python train.py --n_layer=8 --d_model=384 --n_head=3 --n_kv_head=3 --head_dim=128 --d_mlp=1536 --vocab_size=8192 --activation="squared_relu" --norm="layernorm" --norm_place="pre" --norm_eps=1e-05 --positions="rope" --rope_base=10000.0 --rope_fraction=1.0 --qk_norm=true --attn_scale=0.138 --bias="none" --tie_embeddings=true --parallel_block=false --extras=["capped logits"] --init="orth" --init_std_qkv=0.0646 --init_std_o=0.0161 --init_std_up=0.0646 --init_std_down=0.00807 --init_out_by_depth=true --optimizer="adam_variant" --lr=0.000788 --beta1=0.9 --weight_decay=0.16 --lr_head=0.0086 --grad_clip=1.0 --warmup_steps=372 --schedule="wsd" --decay_fraction=0.893 --decay_shape="linear" --final_lr_fraction=0.1 --batch_tokens=[32768, 65536, 131072] --seq_len=1024 --doc_mask=true --train_tokens=685800000 --steps=10664 --dataset="wikipedia_en"
Each number is 200 + 20 x the weight over its row's rms, rounded and kept within 0 to 999. Layers, rows and columns count from 0. The size before them is the row's rms in percent of the matrix's.

# layer 2 MLP down (transposed), 1536x384, rms 0.0465, rows 1196-1223, columns 0-127
092,189,198,176,213,193,213,165,232,188,207,214,178,207,221,205,196,227,206,176,191,206,165,204,226,185,185,176,209,192,182,206,216,211,192,208,182,217,213,210,200,175,190,226,199,206,194,180,176,211,194,197,228,226,190,170,227,183,207,201,232,232,200,206,214,237,211,206,198,232,215,176,202,153,200,197,198,232,206,204,194,202,192,173,236,217,179,194,204,189,225,226,221,188,179,195,223,197,215,195,230,187,228,187,205,200,177,178,204,218,206,204,225,185,220,195,204,173,179,170,169,233,214,210,237,214,259,209,198
107,205,217,178,235,239,197,229,180,219,213,197,228,203,184,210,190,187,223,201,179,198,200,198,201,221,205,197,188,181,188,197,190,180,178,200,232,219,217,207,195,174,233,223,202,185,177,203,199,216,217,197,200,213,186,228,177,209,165,185,193,202,199,210,189,219,202,205,163,182,172,194,235,207,183,223,190,223,189,235,183,215,218,207,233,186,196,199,173,206,214,161,181,203,205,218,222,186,199,196,202,204,202,209,223,185,189,142,224,204,203,182,237,176,220,198,205,217,221,203,219,219,224,200,159,173,212,209,208
103,220,233,209,157,206,195,239,175,209,185,163,199,222,213,193,229,202,214,217,201,211,181,171,204,204,200,222,200,180,215,191,206,206,184,242,233,186,203,204,229,197,196,202,216,220,168,205,214,203,174,240,201,204,166,202,205,203,171,196,212,252,227,206,198,214,197,204,213,198,213,198,231,180,172,227,190,209,201,171,219,182,184,172,181,203,198,212,228,225,168,215,226,190,209,168,218,205,213,164,215,204,221,191,211,202,228,188,216,199,243,203,198,201,201,190,188,205,170,192,226,226,193,217,239,199,166,197,218
097,223,212,204,196,192,218,220,184,205,183,212,203,190,232,231,194,207,196,190,190,193,207,235,146,217,204,185,208,187,193,200,231,213,176,219,192,201,243,205,170,194,220,187,181,212,177,185,152,201,205,205,224,203,182,204,190,206,194,204,226,214,179,189,180,211,214,194,195,190,180,184,223,199,182,179,168,214,191,187,199,233,210,193,196,210,198,207,200,220,203,205,186,187,245,191,221,216,186,229,193,194,199,232,211,197,209,212,190,198,223,204,211,216,187,175,213,230,182,214,221,204,217,201,199,208,233,200,194
099,176,218,197,253,232,169,175,216,180,183,161,166,203,210,204,208,211,202,189,213,212,213,190,194,196,183,232,216,194,217,180,156,212,187,216,203,205,206,224,201,204,253,234,196,186,222,203,206,195,147,204,183,201,187,184,220,151,192,201,217,221,207,178,161,203,207,216,180,198,183,205,221,197,218,224,210,165,206,182,203,192,203,226,191,205,230,207,167,189,211,172,182,206,168,191,208,200,242,209,218,207,226,186,188,218,233,201,199,168,201,179,197,212,192,199,171,178,186,197,227,217,209,210,264,199,226,189,218
101,191,190,171,202,193,162,205,222,197,242,180,205,211,201,205,217,195,173,186,177,229,216,232,198,193,202,265,191,215,193,190,181,231,177,224,242,218,172,209,185,190,188,196,203,173,185,196,193,219,187,205,164,209,191,230,230,193,175,211,203,172,197,232,198,173,209,198,220,207,213,177,207,195,176,212,191,210,224,179,220,165,206,192,218,194,209,189,179,208,176,221,176,213,175,236,200,212,227,196,179,218,219,213,205,180,226,203,182,167,178,192,184,157,181,198,218,208,179,170,220,192,173,229,208,229,168,188,229
108,196,212,192,190,207,209,182,182,245,170,169,178,180,219,201,228,189,183,188,231,182,216,200,198,226,184,177,177,184,204,221,185,197,191,192,185,203,212,192,167,198,197,180,196,200,207,198,236,206,202,222,159,210,209,196,138,213,192,210,208,225,229,206,174,202,187,203,220,205,193,204,200,210,187,180,217,209,205,206,185,196,189,198,215,189,210,207,207,192,163,214,232,194,231,173,206,186,199,187,200,195,201,207,223,234,172,193,200,169,198,195,190,212,216,189,183,189,205,196,199,209,199,205,190,238,219,202,177
101,206,189,172,222,217,144,200,199,185,161,208,177,202,186,217,179,204,154,204,182,225,169,199,202,224,236,201,181,207,194,205,196,203,182,219,199,226,195,243,186,187,194,223,219,208,202,186,189,205,226,203,218,231,240,164,217,192,178,210,164,201,211,168,214,181,219,191,204,170,205,222,211,198,178,174,235,228,196,212,176,199,186,195,180,208,188,222,175,220,194,201,194,218,187,213,186,207,239,192,209,228,203,172,181,197,185,203,176,198,170,169,216,200,194,219,189,246,195,186,217,179,173,182,218,183,227,221,229
085,208,167,206,213,233,200,210,188,221,195,182,205,171,208,169,221,248,169,211,179,211,217,206,185,187,218,222,216,199,201,215,195,208,212,209,188,181,198,226,250,250,220,213,224,182,230,192,226,206,187,192,196,181,153,222,223,208,209,221,215,202,216,192,196,204,180,184,179,222,177,188,181,206,188,196,174,196,158,195,213,198,186,186,204,200,220,187,183,230,181,191,180,230,229,224,191,216,184,181,233,181,161,210,206,197,216,216,182,206,223,184,190,195,201,194,169,230,195,209,188,173,204,198,209,180,215,209,201
099,185,242,186,184,189,207,193,227,206,223,193,192,163,219,199,159,202,236,176,227,252,221,212,210,187,222,182,190,185,238,209,200,202,191,188,211,189,188,193,206,193,198,184,232,211,213,207,184,213,226,201,182,234,196,181,201,192,203,203,214,192,227,248,186,178,170,173,211,205,219,205,194,201,231,165,160,207,163,202,169,202,200,181,169,201,251,199,200,186,210,206,217,185,180,196,218,198,161,212,211,226,226,161,232,229,173,188,201,198,201,191,202,220,211,199,213,232,196,197,213,222,214,204,193,220,184,213,216
097,172,183,173,241,178,237,196,221,188,203,208,166,181,200,201,214,208,198,221,213,181,211,211,199,206,179,193,197,188,185,172,152,238,208,229,213,219,183,173,211,183,191,170,182,179,207,193,192,192,187,180,208,189,211,233,202,230,189,197,210,185,154,214,210,220,201,156,220,210,200,187,207,187,178,213,193,194,198,196,157,213,201,181,244,234,186,217,196,231,235,211,221,190,161,178,199,216,209,189,222,182,151,188,169,195,174,194,183,176,177,192,160,196,189,223,210,218,181,183,212,202,213,238,219,192,187,207,198
107,155,190,180,218,188,187,199,179,216,220,199,195,218,200,221,216,203,220,202,177,209,262,175,211,210,234,176,204,202,225,241,210,180,202,191,202,187,158,218,174,222,193,201,173,192,211,197,191,217,200,184,194,226,218,161,229,179,194,177,208,184,193,198,208,153,205,203,156,220,185,217,175,202,190,225,175,164,215,179,210,190,201,223,187,195,195,186,209,185,191,218,204,210,219,218,213,238,200,211,202,226,218,201,221,182,178,188,220,237,213,169,209,196,212,215,151,196,155,204,229,228,218,204,210,201,186,160,179
093,202,205,158,200,192,190,192,202,172,207,178,208,198,164,208,204,196,224,202,228,188,208,194,220,223,232,201,219,194,178,181,186,199,182,206,220,213,172,205,186,190,169,221,192,209,188,185,179,228,216,180,176,190,211,193,218,193,169,201,201,185,213,187,221,206,172,198,214,204,206,214,129,189,150,201,203,182,224,217,221,172,165,227,216,191,210,212,167,167,180,201,231,234,236,185,180,199,199,187,212,191,201,185,201,237,192,198,213,260,184,213,205,212,158,178,206,197,218,181,190,183,207,200,186,219,199,194,192
107,224,172,192,196,187,174,201,171,198,172,194,190,207,194,211,190,192,223,208,192,230,194,225,221,200,191,212,218,212,226,205,177,242,219,218,180,208,219,202,211,196,216,212,224,213,191,213,207,182,193,215,184,214,190,216,239,165,176,219,202,202,196,177,253,169,204,158,212,236,221,184,177,200,218,196,196,205,193,186,180,224,187,208,208,190,197,189,156,213,194,204,190,170,227,168,175,216,223,212,205,223,176,198,200,205,187,193,206,164,201,209,224,185,197,220,200,187,224,225,216,194,197,205,200,184,190,220,187
090,209,179,204,175,191,198,181,162,184,182,213,172,234,241,197,167,195,181,166,183,195,209,193,194,197,190,209,206,205,171,215,210,190,214,152,206,203,214,200,195,200,200,196,189,218,189,166,232,170,216,214,167,214,206,204,161,222,221,215,230,219,222,214,193,198,187,197,190,171,195,238,224,206,186,171,214,224,178,205,201,197,181,187,196,177,197,204,172,205,185,210,191,212,159,209,208,175,189,186,208,223,223,206,228,187,216,203,173,219,177,213,181,176,213,216,197,196,184,174,197,201,201,190,197,197,191,170,207
091,166,150,190,205,180,174,179,219,218,218,210,197,184,179,224,224,216,210,174,177,192,214,177,171,163,208,220,198,211,232,215,189,201,217,200,232,203,156,208,209,208,187,187,243,187,193,191,185,168,197,196,216,187,259,189,190,197,189,232,220,203,195,152,166,194,216,231,199,200,198,208,206,223,173,212,176,216,212,172,207,204,232,189,214,218,196,195,203,197,169,192,191,221,199,199,201,196,182,212,241,204,186,163,181,207,214,193,220,172,196,171,166,217,180,226,205,208,199,211,184,166,185,219,186,197,162,179,210
101,188,195,188,182,162,212,205,188,210,230,202,238,220,184,197,197,205,201,191,246,208,202,216,223,214,181,206,189,211,212,197,198,180,213,184,181,222,177,178,192,163,197,212,235,197,184,182,204,192,177,132,187,245,183,253,176,226,169,215,199,168,205,215,211,177,185,194,209,213,213,219,177,201,211,214,182,191,225,232,196,212,189,189,172,220,242,208,208,187,211,201,208,202,203,214,241,193,193,196,216,200,223,177,199,193,226,230,195,181,227,195,206,195,223,201,217,170,165,197,202,200,223,176,166,225,191,226,198
111,234,200,204,189,203,226,155,175,205,206,196,208,194,199,176,202,197,174,178,190,193,202,189,229,213,167,183,170,189,175,214,205,161,196,253,197,209,184,225,217,191,176,204,208,254,217,192,220,182,235,175,199,181,218,208,227,199,219,206,181,173,201,196,179,216,234,193,179,199,180,209,191,223,167,202,183,198,185,195,187,203,214,178,203,192,186,205,235,175,178,218,220,213,190,212,193,205,214,207,172,191,201,222,197,179,186,205,218,166,189,174,196,196,225,200,213,182,199,182,203,189,196,245,219,195,174,180,203
099,200,200,213,220,187,223,214,220,184,196,212,166,199,209,212,170,203,212,200,206,205,201,192,204,166,202,230,239,235,189,204,222,237,193,242,170,231,205,216,231,211,216,212,181,178,194,192,243,204,218,224,229,187,203,200,170,197,165,193,213,216,206,183,206,153,204,193,168,212,190,225,208,181,174,195,195,224,216,242,171,192,183,218,169,202,216,167,185,167,190,201,245,197,166,228,215,240,234,157,181,162,238,195,219,194,219,178,205,222,216,196,189,217,213,175,206,218,217,207,204,219,190,173,163,185,193,178,210
103,228,183,207,202,204,179,213,194,207,189,200,184,158,177,180,204,201,214,202,160,183,176,205,232,213,223,202,216,236,208,199,184,204,216,196,238,200,209,212,201,220,163,201,228,184,214,211,188,184,219,244,215,203,167,176,234,241,175,194,191,176,194,202,193,191,207,211,188,173,162,171,201,165,189,203,171,164,205,201,184,180,207,188,199,211,211,194,191,204,208,202,169,190,204,188,201,202,172,212,163,236,184,244,207,234,193,225,195,190,206,193,224,190,214,190,227,198,195,182,227,183,229,175,233,174,231,214,238
103,197,218,231,169,179,238,197,219,235,198,196,218,201,187,202,221,192,190,219,176,216,226,203,220,219,184,212,218,184,180,207,171,202,211,210,208,189,160,208,177,201,206,194,159,217,198,194,221,206,231,182,230,197,213,183,194,169,235,179,234,181,172,211,179,209,203,180,192,205,195,196,179,208,157,188,182,213,177,222,229,199,187,190,198,181,203,221,192,183,199,228,191,188,224,212,208,207,195,207,192,184,221,173,218,183,196,196,207,214,227,212,194,188,215,188,197,232,229,187,235,191,195,210,220,192,186,218,173
107,194,198,221,209,217,202,167,218,195,212,222,236,209,182,195,172,206,195,208,203,196,182,191,189,178,234,186,217,180,195,224,212,225,188,250,179,205,252,166,201,194,203,147,175,191,181,161,213,166,207,168,185,193,225,198,191,191,188,193,186,247,206,226,215,187,208,196,210,199,215,145,152,217,192,227,195,218,179,205,201,197,219,196,202,218,198,213,206,200,204,206,206,189,234,171,210,209,181,210,224,190,189,173,207,176,158,179,203,178,158,250,181,185,189,208,188,214,204,180,198,236,150,182,188,210,239,203,229
093,156,173,222,194,214,191,197,200,199,194,157,145,229,201,225,203,194,215,176,219,193,231,218,187,222,196,151,204,183,212,201,179,233,220,194,233,201,204,185,215,225,212,180,198,181,178,217,209,213,203,206,205,203,199,188,200,216,198,174,234,211,207,218,214,234,187,193,236,193,225,222,180,205,201,193,228,219,170,217,207,209,230,211,200,170,196,216,224,196,209,147,188,191,182,180,217,214,200,220,207,202,220,187,197,194,207,188,178,198,227,175,223,193,171,190,197,186,212,213,193,168,177,235,232,174,175,244,170
092,192,200,230,211,219,210,192,203,205,203,217,211,187,220,213,195,211,216,221,236,174,193,196,205,188,232,241,194,210,184,227,231,217,175,216,211,199,245,166,179,207,232,220,193,239,215,219,189,195,204,154,202,226,198,166,182,188,218,180,172,205,229,212,195,209,181,179,231,203,192,228,230,203,170,193,203,212,190,198,201,162,229,186,215,179,185,170,211,198,167,193,196,174,193,200,177,204,166,191,200,223,218,164,209,204,175,186,193,195,220,203,197,261,188,211,214,210,207,213,234,200,161,192,227,223,214,171,221
091,221,190,231,219,182,169,192,189,181,201,210,163,199,196,168,219,200,206,223,196,228,190,226,214,204,190,216,182,225,217,186,210,231,194,178,199,202,195,173,214,216,207,164,163,175,196,199,205,183,255,211,170,221,224,203,215,173,164,198,204,169,190,197,194,187,162,215,194,217,194,218,197,218,162,219,216,219,175,211,210,225,159,214,227,166,203,167,194,222,226,211,216,185,219,170,191,225,204,188,203,211,177,259,175,177,209,208,203,153,173,197,218,188,201,218,181,153,233,230,227,217,203,212,181,191,195,168,200
101,177,201,185,209,178,189,204,200,205,204,229,210,210,200,194,214,239,213,191,230,199,189,186,163,206,198,217,213,212,195,158,173,217,159,196,157,235,180,213,197,218,194,139,194,234,170,216,155,222,180,182,177,190,206,209,177,188,162,213,186,210,190,184,204,208,223,194,213,165,187,176,199,220,228,218,231,189,206,211,201,179,212,156,221,189,173,202,167,199,230,204,226,214,189,215,159,207,218,215,201,194,169,192,199,235,210,196,198,224,196,193,215,197,167,234,188,193,192,190,193,216,199,185,181,211,215,188,228
102,170,242,205,216,180,228,189,182,226,207,251,187,222,174,191,205,230,194,182,199,234,223,195,211,171,227,209,152,234,240,178,201,181,179,206,210,200,217,197,177,241,221,209,200,186,174,171,163,164,201,197,190,167,187,185,198,217,161,224,233,207,188,175,207,169,198,186,183,198,199,193,210,201,185,182,167,184,212,231,191,212,196,220,229,193,188,176,218,206,201,241,211,229,202,175,177,222,212,216,201,152,172,223,209,202,205,179,188,177,206,206,198,194,204,184,177,212,198,221,190,240,227,199,187,191,227,235,196
095,205,192,188,209,203,189,179,175,194,263,181,149,152,186,196,167,195,236,165,211,225,188,215,236,166,214,219,222,202,191,174,186,194,226,195,187,209,202,222,195,172,223,191,219,164,230,201,190,215,208,226,189,222,200,189,196,232,207,192,210,203,208,211,215,188,224,202,200,198,206,211,216,208,158,207,213,226,201,184,194,215,187,208,236,213,185,214,204,206,180,189,205,227,178,212,200,176,193,186,211,178,227,218,192,188,222,199,198,187,204,164,185,202,185,207,180,237,192,207,203,197,195,212,203,235,221,206,234
# layer 2 MLP up, 1536x384, rms 0.0649, rows 1197-1223, columns 0-127
106,183,201,191,211,190,185,224,225,233,192,214,183,204,191,198,178,180,220,207,216,175,195,198,207,211,183,225,210,188,217,195,228,200,174,183,189,195,171,181,199,207,206,211,222,181,180,164,212,248,189,202,162,219,172,193,189,186,202,205,177,200,185,172,187,204,239,238,210,189,166,204,187,200,191,218,206,214,161,207,162,187,216,199,213,194,205,169,183,208,224,201,197,208,181,223,224,165,176,205,202,213,198,210,208,226,174,185,172,233,209,185,209,208,209,224,225,191,222,165,167,216,189,223,218,200,145,225,229
103,170,188,213,174,203,232,174,222,216,190,192,221,220,194,202,177,177,170,201,197,210,193,191,189,185,197,156,202,189,202,178,197,191,199,197,187,240,190,216,238,223,198,254,209,219,250,186,178,214,172,189,180,222,210,211,231,205,177,183,198,178,178,225,205,192,196,229,186,221,187,218,208,163,212,197,187,168,178,206,195,200,246,197,150,204,226,187,196,172,174,157,195,177,201,173,203,202,224,197,182,215,161,197,225,217,212,207,218,217,214,203,211,208,183,188,203,224,181,226,210,181,178,213,184,232,203,226,245
096,228,214,178,212,210,179,182,198,199,179,186,211,191,200,209,255,192,231,223,225,228,156,188,184,182,184,182,207,166,195,230,214,189,203,223,229,188,221,202,178,211,178,193,168,223,221,228,180,212,209,206,213,199,195,206,222,198,213,198,186,169,214,191,205,196,193,179,197,228,221,217,166,219,200,197,183,160,225,204,181,207,200,196,220,204,190,188,231,232,207,193,205,221,181,181,214,191,215,185,197,232,218,231,190,222,190,203,167,225,253,187,184,190,209,167,214,214,187,243,186,191,182,210,190,204,169,203,196
100,235,183,187,197,191,208,203,196,188,169,204,220,225,224,198,222,214,188,208,174,181,179,203,145,199,179,185,204,213,223,233,202,220,216,192,179,204,242,201,205,215,209,172,198,181,220,180,242,185,190,194,219,196,211,201,167,202,193,209,212,207,202,203,231,178,184,197,210,190,168,184,233,198,208,206,183,172,202,144,193,180,190,181,219,207,181,199,141,189,182,168,184,224,217,224,208,196,191,204,207,199,194,203,245,198,225,169,186,202,152,181,193,197,219,183,216,228,197,173,190,170,219,177,213,192,197,198,181
101,196,201,212,182,214,225,183,195,209,152,195,178,199,195,204,200,225,231,207,227,191,220,232,202,213,235,181,237,189,192,223,200,221,216,171,205,207,198,206,190,177,198,213,189,213,181,186,182,187,225,165,137,216,212,192,211,208,224,211,182,190,205,203,219,185,238,206,205,216,222,217,174,189,187,209,208,210,210,186,218,203,188,202,221,187,213,189,189,192,209,199,206,208,206,215,180,236,198,197,156,203,182,145,215,194,238,199,199,196,171,190,203,215,191,228,207,199,209,199,182,202,194,230,192,142,201,222,188
107,189,151,209,161,161,230,190,216,219,200,167,164,181,220,233,220,206,176,224,212,189,202,232,204,210,189,203,197,231,187,186,219,228,201,251,169,185,209,202,174,186,206,190,235,193,191,191,242,149,204,198,167,194,181,201,193,174,212,223,226,194,181,194,222,214,232,202,180,209,213,187,206,186,238,188,194,201,198,202,203,209,211,200,184,172,189,194,194,190,182,158,242,183,203,192,220,158,177,202,211,215,252,229,213,214,223,223,220,196,220,183,189,202,181,219,200,190,193,193,207,230,178,191,197,207,189,194,191
105,212,210,181,185,214,217,221,169,234,207,198,200,211,223,182,222,214,200,206,206,174,199,177,169,190,235,177,194,224,220,247,196,230,192,208,210,187,209,219,197,206,213,206,241,209,229,213,163,243,170,222,231,198,232,220,198,238,194,263,198,132,212,186,197,206,190,166,203,203,162,198,180,209,215,238,194,190,195,192,191,189,183,183,180,199,198,230,193,156,189,205,161,180,214,222,203,208,203,197,180,202,195,219,189,217,217,214,152,214,196,194,197,185,222,236,201,210,190,235,243,212,196,219,209,226,221,221,228
088,242,236,197,171,200,204,221,215,194,192,224,206,201,208,211,195,186,229,188,197,214,172,214,167,183,176,206,194,170,188,198,210,188,202,183,172,218,234,249,199,209,207,210,172,194,203,203,228,226,190,227,198,215,194,197,201,208,200,172,179,241,189,218,181,233,187,210,214,208,211,203,188,215,191,200,194,184,214,213,188,206,210,177,195,192,217,191,202,178,190,225,186,202,177,201,212,187,178,209,171,218,239,200,203,208,183,157,158,220,237,217,206,227,184,191,219,197,213,213,184,237,163,196,178,208,211,217,223
096,193,209,200,186,218,196,202,192,176,158,195,208,238,129,215,229,172,220,204,180,162,185,207,213,191,196,179,197,181,175,221,208,183,181,190,258,192,187,185,199,229,178,211,205,201,211,250,196,201,233,200,199,133,202,191,187,200,179,202,195,207,188,202,180,154,204,209,169,220,174,206,204,232,172,219,213,197,199,192,199,205,188,216,200,173,195,208,187,204,218,193,177,178,214,196,224,204,211,181,162,248,212,189,182,202,202,193,205,191,185,196,240,201,201,172,198,206,243,156,162,172,146,207,203,185,183,190,187
095,200,215,192,203,189,195,211,207,204,194,224,210,210,189,168,191,215,213,197,208,201,201,145,224,163,171,172,221,197,235,228,183,197,171,213,213,207,177,223,191,202,188,191,179,202,211,235,194,201,191,215,169,194,199,235,202,231,163,229,204,189,181,189,192,168,205,217,206,204,208,196,167,205,217,198,207,193,223,247,230,205,207,205,226,218,202,226,223,220,205,201,231,205,193,185,204,160,203,213,191,247,196,234,179,230,212,183,169,218,197,201,228,194,199,198,191,179,186,203,183,209,170,184,222,233,178,206,227
104,206,206,222,211,211,217,201,203,218,205,231,137,189,240,171,208,204,194,191,207,180,184,180,220,175,192,161,210,230,213,200,198,230,206,210,211,217,188,189,181,185,202,198,198,183,223,210,195,198,214,176,186,167,198,184,206,157,234,198,205,178,193,207,210,223,216,207,223,200,199,190,207,194,223,220,179,194,210,196,210,201,202,205,190,193,203,185,203,181,201,183,183,155,212,172,208,230,190,143,180,205,225,198,227,210,165,225,208,184,209,189,223,215,185,219,197,165,158,210,226,224,200,218,243,162,202,191,174
091,208,205,194,199,199,241,194,181,203,209,207,197,187,239,194,182,180,196,183,223,210,245,214,201,207,201,230,213,186,214,187,196,154,203,211,207,215,185,176,175,225,228,214,188,185,186,206,236,178,202,180,164,248,183,224,165,222,183,184,175,190,192,200,228,224,214,208,201,248,223,205,244,250,193,210,207,200,180,185,196,194,227,220,225,211,206,178,213,196,173,217,223,197,221,188,192,148,196,188,190,218,206,173,212,198,206,160,235,181,256,209,189,199,182,208,188,179,173,199,177,180,190,215,203,188,196,211,210
108,193,166,231,219,156,187,186,238,195,192,208,205,188,192,202,218,203,224,215,210,207,238,186,203,188,195,168,216,216,163,217,195,220,170,208,225,194,212,194,195,192,190,203,172,221,226,184,184,191,190,225,205,176,206,222,247,237,182,229,205,219,214,180,202,187,219,210,185,197,214,198,170,194,191,229,200,183,196,207,198,191,223,209,232,213,181,192,231,234,155,216,216,202,194,176,177,166,225,222,204,219,199,183,216,233,187,201,168,208,219,180,192,162,246,199,186,227,195,188,195,204,235,228,203,224,185,201,187
089,190,195,197,193,180,190,209,204,186,196,210,168,224,199,241,189,230,195,178,164,203,195,204,227,190,205,185,185,204,206,197,212,211,170,187,204,187,182,241,191,195,207,210,207,246,228,181,211,265,222,199,206,203,233,209,212,204,193,210,211,233,194,171,190,243,172,193,198,225,211,208,181,186,176,175,170,216,175,202,208,216,216,213,220,189,211,185,207,172,200,183,159,204,202,204,192,192,200,186,199,216,200,183,182,218,229,216,196,200,245,176,193,211,221,201,191,193,187,183,185,179,164,216,188,200,197,201,216
088,204,213,204,154,169,203,214,216,170,185,201,167,198,209,187,196,170,189,185,195,202,195,200,180,174,213,206,198,202,191,211,244,187,189,194,202,186,230,225,162,268,215,172,209,200,213,189,208,190,207,189,202,201,217,227,220,211,197,193,190,219,185,190,207,205,191,196,168,175,187,194,202,190,190,191,209,209,222,228,202,199,203,193,209,206,166,185,204,181,208,242,187,163,198,190,207,191,220,181,193,231,210,203,212,216,203,184,146,211,214,194,208,154,252,222,218,212,213,192,232,210,218,178,182,203,205,216,194
098,177,200,191,205,183,215,205,185,262,201,182,152,192,226,221,197,197,218,188,213,183,201,200,189,177,193,181,193,206,168,194,233,173,179,204,247,207,182,198,196,190,212,211,209,187,243,217,195,206,208,200,215,174,238,182,185,215,163,238,190,215,187,191,228,186,178,229,177,219,212,214,208,184,195,203,188,190,202,229,200,174,194,203,215,167,203,187,189,202,192,211,218,206,206,178,190,229,181,176,195,168,205,187,207,223,216,199,220,212,184,192,187,150,203,213,157,215,188,201,224,181,177,164,198,204,207,225,205
106,197,185,235,162,211,189,193,177,222,214,201,147,229,164,223,216,179,193,206,228,188,174,223,206,176,235,192,211,178,203,197,232,227,211,152,171,207,184,176,187,215,227,191,191,217,221,169,195,189,179,202,168,194,223,187,260,197,209,216,179,222,167,200,198,240,214,208,190,179,183,196,227,206,195,202,170,198,213,228,184,214,199,200,225,220,220,217,219,165,172,211,234,185,199,189,220,196,182,173,185,197,211,192,215,203,212,177,205,204,174,199,191,187,222,174,201,222,211,225,184,221,214,190,201,242,184,208,190
097,192,203,205,196,203,213,195,215,193,162,203,201,209,204,187,227,210,241,208,183,207,177,224,191,158,186,181,218,204,242,222,201,205,200,197,249,192,206,223,200,237,205,176,217,227,180,179,210,191,177,212,204,191,211,220,176,219,198,243,202,186,201,194,235,190,164,190,201,205,192,202,164,179,217,254,211,145,184,189,222,200,202,208,176,170,202,173,194,235,184,227,179,169,190,185,198,171,239,185,175,220,189,239,200,221,239,235,188,213,193,172,192,234,164,202,217,201,226,193,207,183,187,178,214,199,151,197,179
106,179,204,196,198,192,208,220,247,207,205,178,224,197,165,146,222,187,196,198,204,157,199,198,176,195,183,196,198,187,202,200,248,209,209,208,218,199,221,207,187,212,179,181,212,187,212,197,197,243,191,209,190,200,200,158,186,199,169,192,198,186,212,192,203,187,160,204,238,178,224,199,191,197,216,244,205,190,167,187,184,184,184,190,236,195,223,232,191,199,190,169,214,177,192,197,221,203,229,182,202,212,198,237,194,187,201,219,201,221,193,182,226,189,188,200,190,195,169,192,195,210,192,224,206,176,170,222,173
100,191,188,206,187,213,204,209,238,207,196,199,207,223,187,219,225,170,196,232,214,185,183,183,207,180,178,154,183,213,206,210,228,204,200,198,213,184,191,226,178,205,143,216,195,207,205,156,206,201,208,205,182,196,223,193,193,193,192,228,206,212,184,199,160,145,204,187,190,222,201,204,188,191,220,176,187,180,166,194,214,198,238,197,179,232,209,196,212,191,180,203,188,172,208,184,199,166,166,205,200,210,197,190,181,195,258,203,204,200,220,193,177,189,196,208,166,199,218,218,218,234,190,152,178,193,200,225,196
109,214,262,221,231,177,231,153,188,163,187,213,200,208,177,196,194,187,201,195,170,196,215,169,179,215,223,184,182,230,222,191,194,230,168,230,188,227,196,212,189,207,204,175,185,163,179,214,238,231,197,203,187,197,207,170,188,181,193,201,193,221,206,215,207,177,161,185,206,205,213,173,190,187,204,216,184,185,219,232,193,190,204,176,182,214,209,206,205,233,211,245,194,190,230,210,244,207,195,215,185,243,158,187,192,197,208,175,177,222,180,194,190,171,188,262,176,212,209,207,209,194,181,186,198,187,217,205,219
090,180,194,203,216,202,184,203,195,196,201,172,227,206,201,193,199,178,205,190,186,194,210,176,186,211,217,206,221,187,175,198,202,180,189,157,199,185,201,215,214,178,177,221,199,226,194,204,209,225,169,230,210,237,177,173,192,165,199,204,198,193,201,209,219,157,232,198,225,186,218,158,182,185,169,226,189,199,208,230,165,181,135,225,245,171,234,203,188,208,212,192,192,220,197,227,171,227,181,198,226,235,184,206,195,224,203,199,207,219,205,198,183,173,190,194,221,202,185,226,190,165,204,171,192,227,248,203,232
092,240,189,179,222,197,201,182,172,153,228,183,240,216,213,216,188,199,199,199,166,219,206,202,235,179,201,203,183,211,192,226,218,220,216,182,199,201,194,194,185,211,160,188,227,223,202,212,207,190,238,206,153,200,208,197,180,153,203,183,202,245,176,200,183,187,192,217,180,183,211,184,151,179,187,211,183,162,187,169,206,173,185,212,201,185,197,224,217,244,195,200,211,186,178,199,207,189,188,204,224,236,206,185,211,203,222,209,188,200,220,233,180,186,188,205,209,228,189,182,186,210,196,210,198,181,242,188,204
094,184,200,158,227,190,164,209,223,231,165,222,171,231,165,199,188,201,208,210,216,231,200,202,174,233,191,190,182,213,217,178,204,204,161,194,235,192,204,176,217,189,196,230,192,187,218,198,177,185,208,194,173,165,238,219,213,179,187,183,198,175,186,199,196,173,210,196,145,184,226,173,206,190,197,188,180,193,212,215,177,188,238,227,206,194,219,188,168,206,184,181,178,195,213,209,216,192,230,169,200,225,212,150,179,202,233,200,225,191,211,212,186,199,219,181,213,206,212,190,220,182,216,174,210,203,192,218,254
102,174,192,201,207,204,188,187,227,181,195,206,193,171,190,198,198,218,214,203,184,225,202,182,213,190,215,216,180,199,205,158,192,226,224,208,196,213,211,210,198,185,219,201,185,195,181,165,217,168,211,191,209,190,199,185,181,218,181,180,217,216,193,197,244,179,196,201,219,222,199,190,202,214,201,207,203,181,224,186,205,200,198,196,174,203,165,197,233,176,200,202,193,198,205,179,192,163,209,204,210,170,205,190,176,165,204,196,203,203,222,234,182,210,191,221,204,182,200,213,236,185,206,254,244,224,229,184,201
099,190,200,202,181,207,160,205,205,218,165,205,195,206,217,160,177,208,194,216,223,225,174,198,202,192,197,186,214,181,231,182,198,223,211,216,205,225,215,181,225,164,200,211,234,216,188,218,191,232,183,242,207,224,191,207,180,193,208,224,194,205,196,172,186,210,198,169,194,164,176,167,191,184,178,196,191,186,222,208,203,172,221,222,213,214,210,217,190,208,170,185,192,197,192,192,223,201,183,207,216,199,207,209,206,215,238,210,226,172,192,208,211,211,167,222,227,205,171,208,234,189,185,172,169,204,175,194,190
095,156,189,184,199,207,187,166,223,204,224,204,158,192,218,210,187,204,223,220,189,212,208,212,209,204,182,217,224,229,208,210,223,219,215,186,198,194,217,216,214,208,193,187,212,173,244,148,167,200,204,189,203,214,214,180,182,190,197,189,204,221,197,186,173,177,192,164,197,175,207,191,193,194,202,201,229,139,207,182,215,183,218,279,198,193,246,195,176,178,159,189,195,192,190,219,210,188,211,231,215,198,188,182,182,198,192,201,185,208,241,164,191,180,189,188,225,179,187,191,254,187,218,202,193,184,176,210,170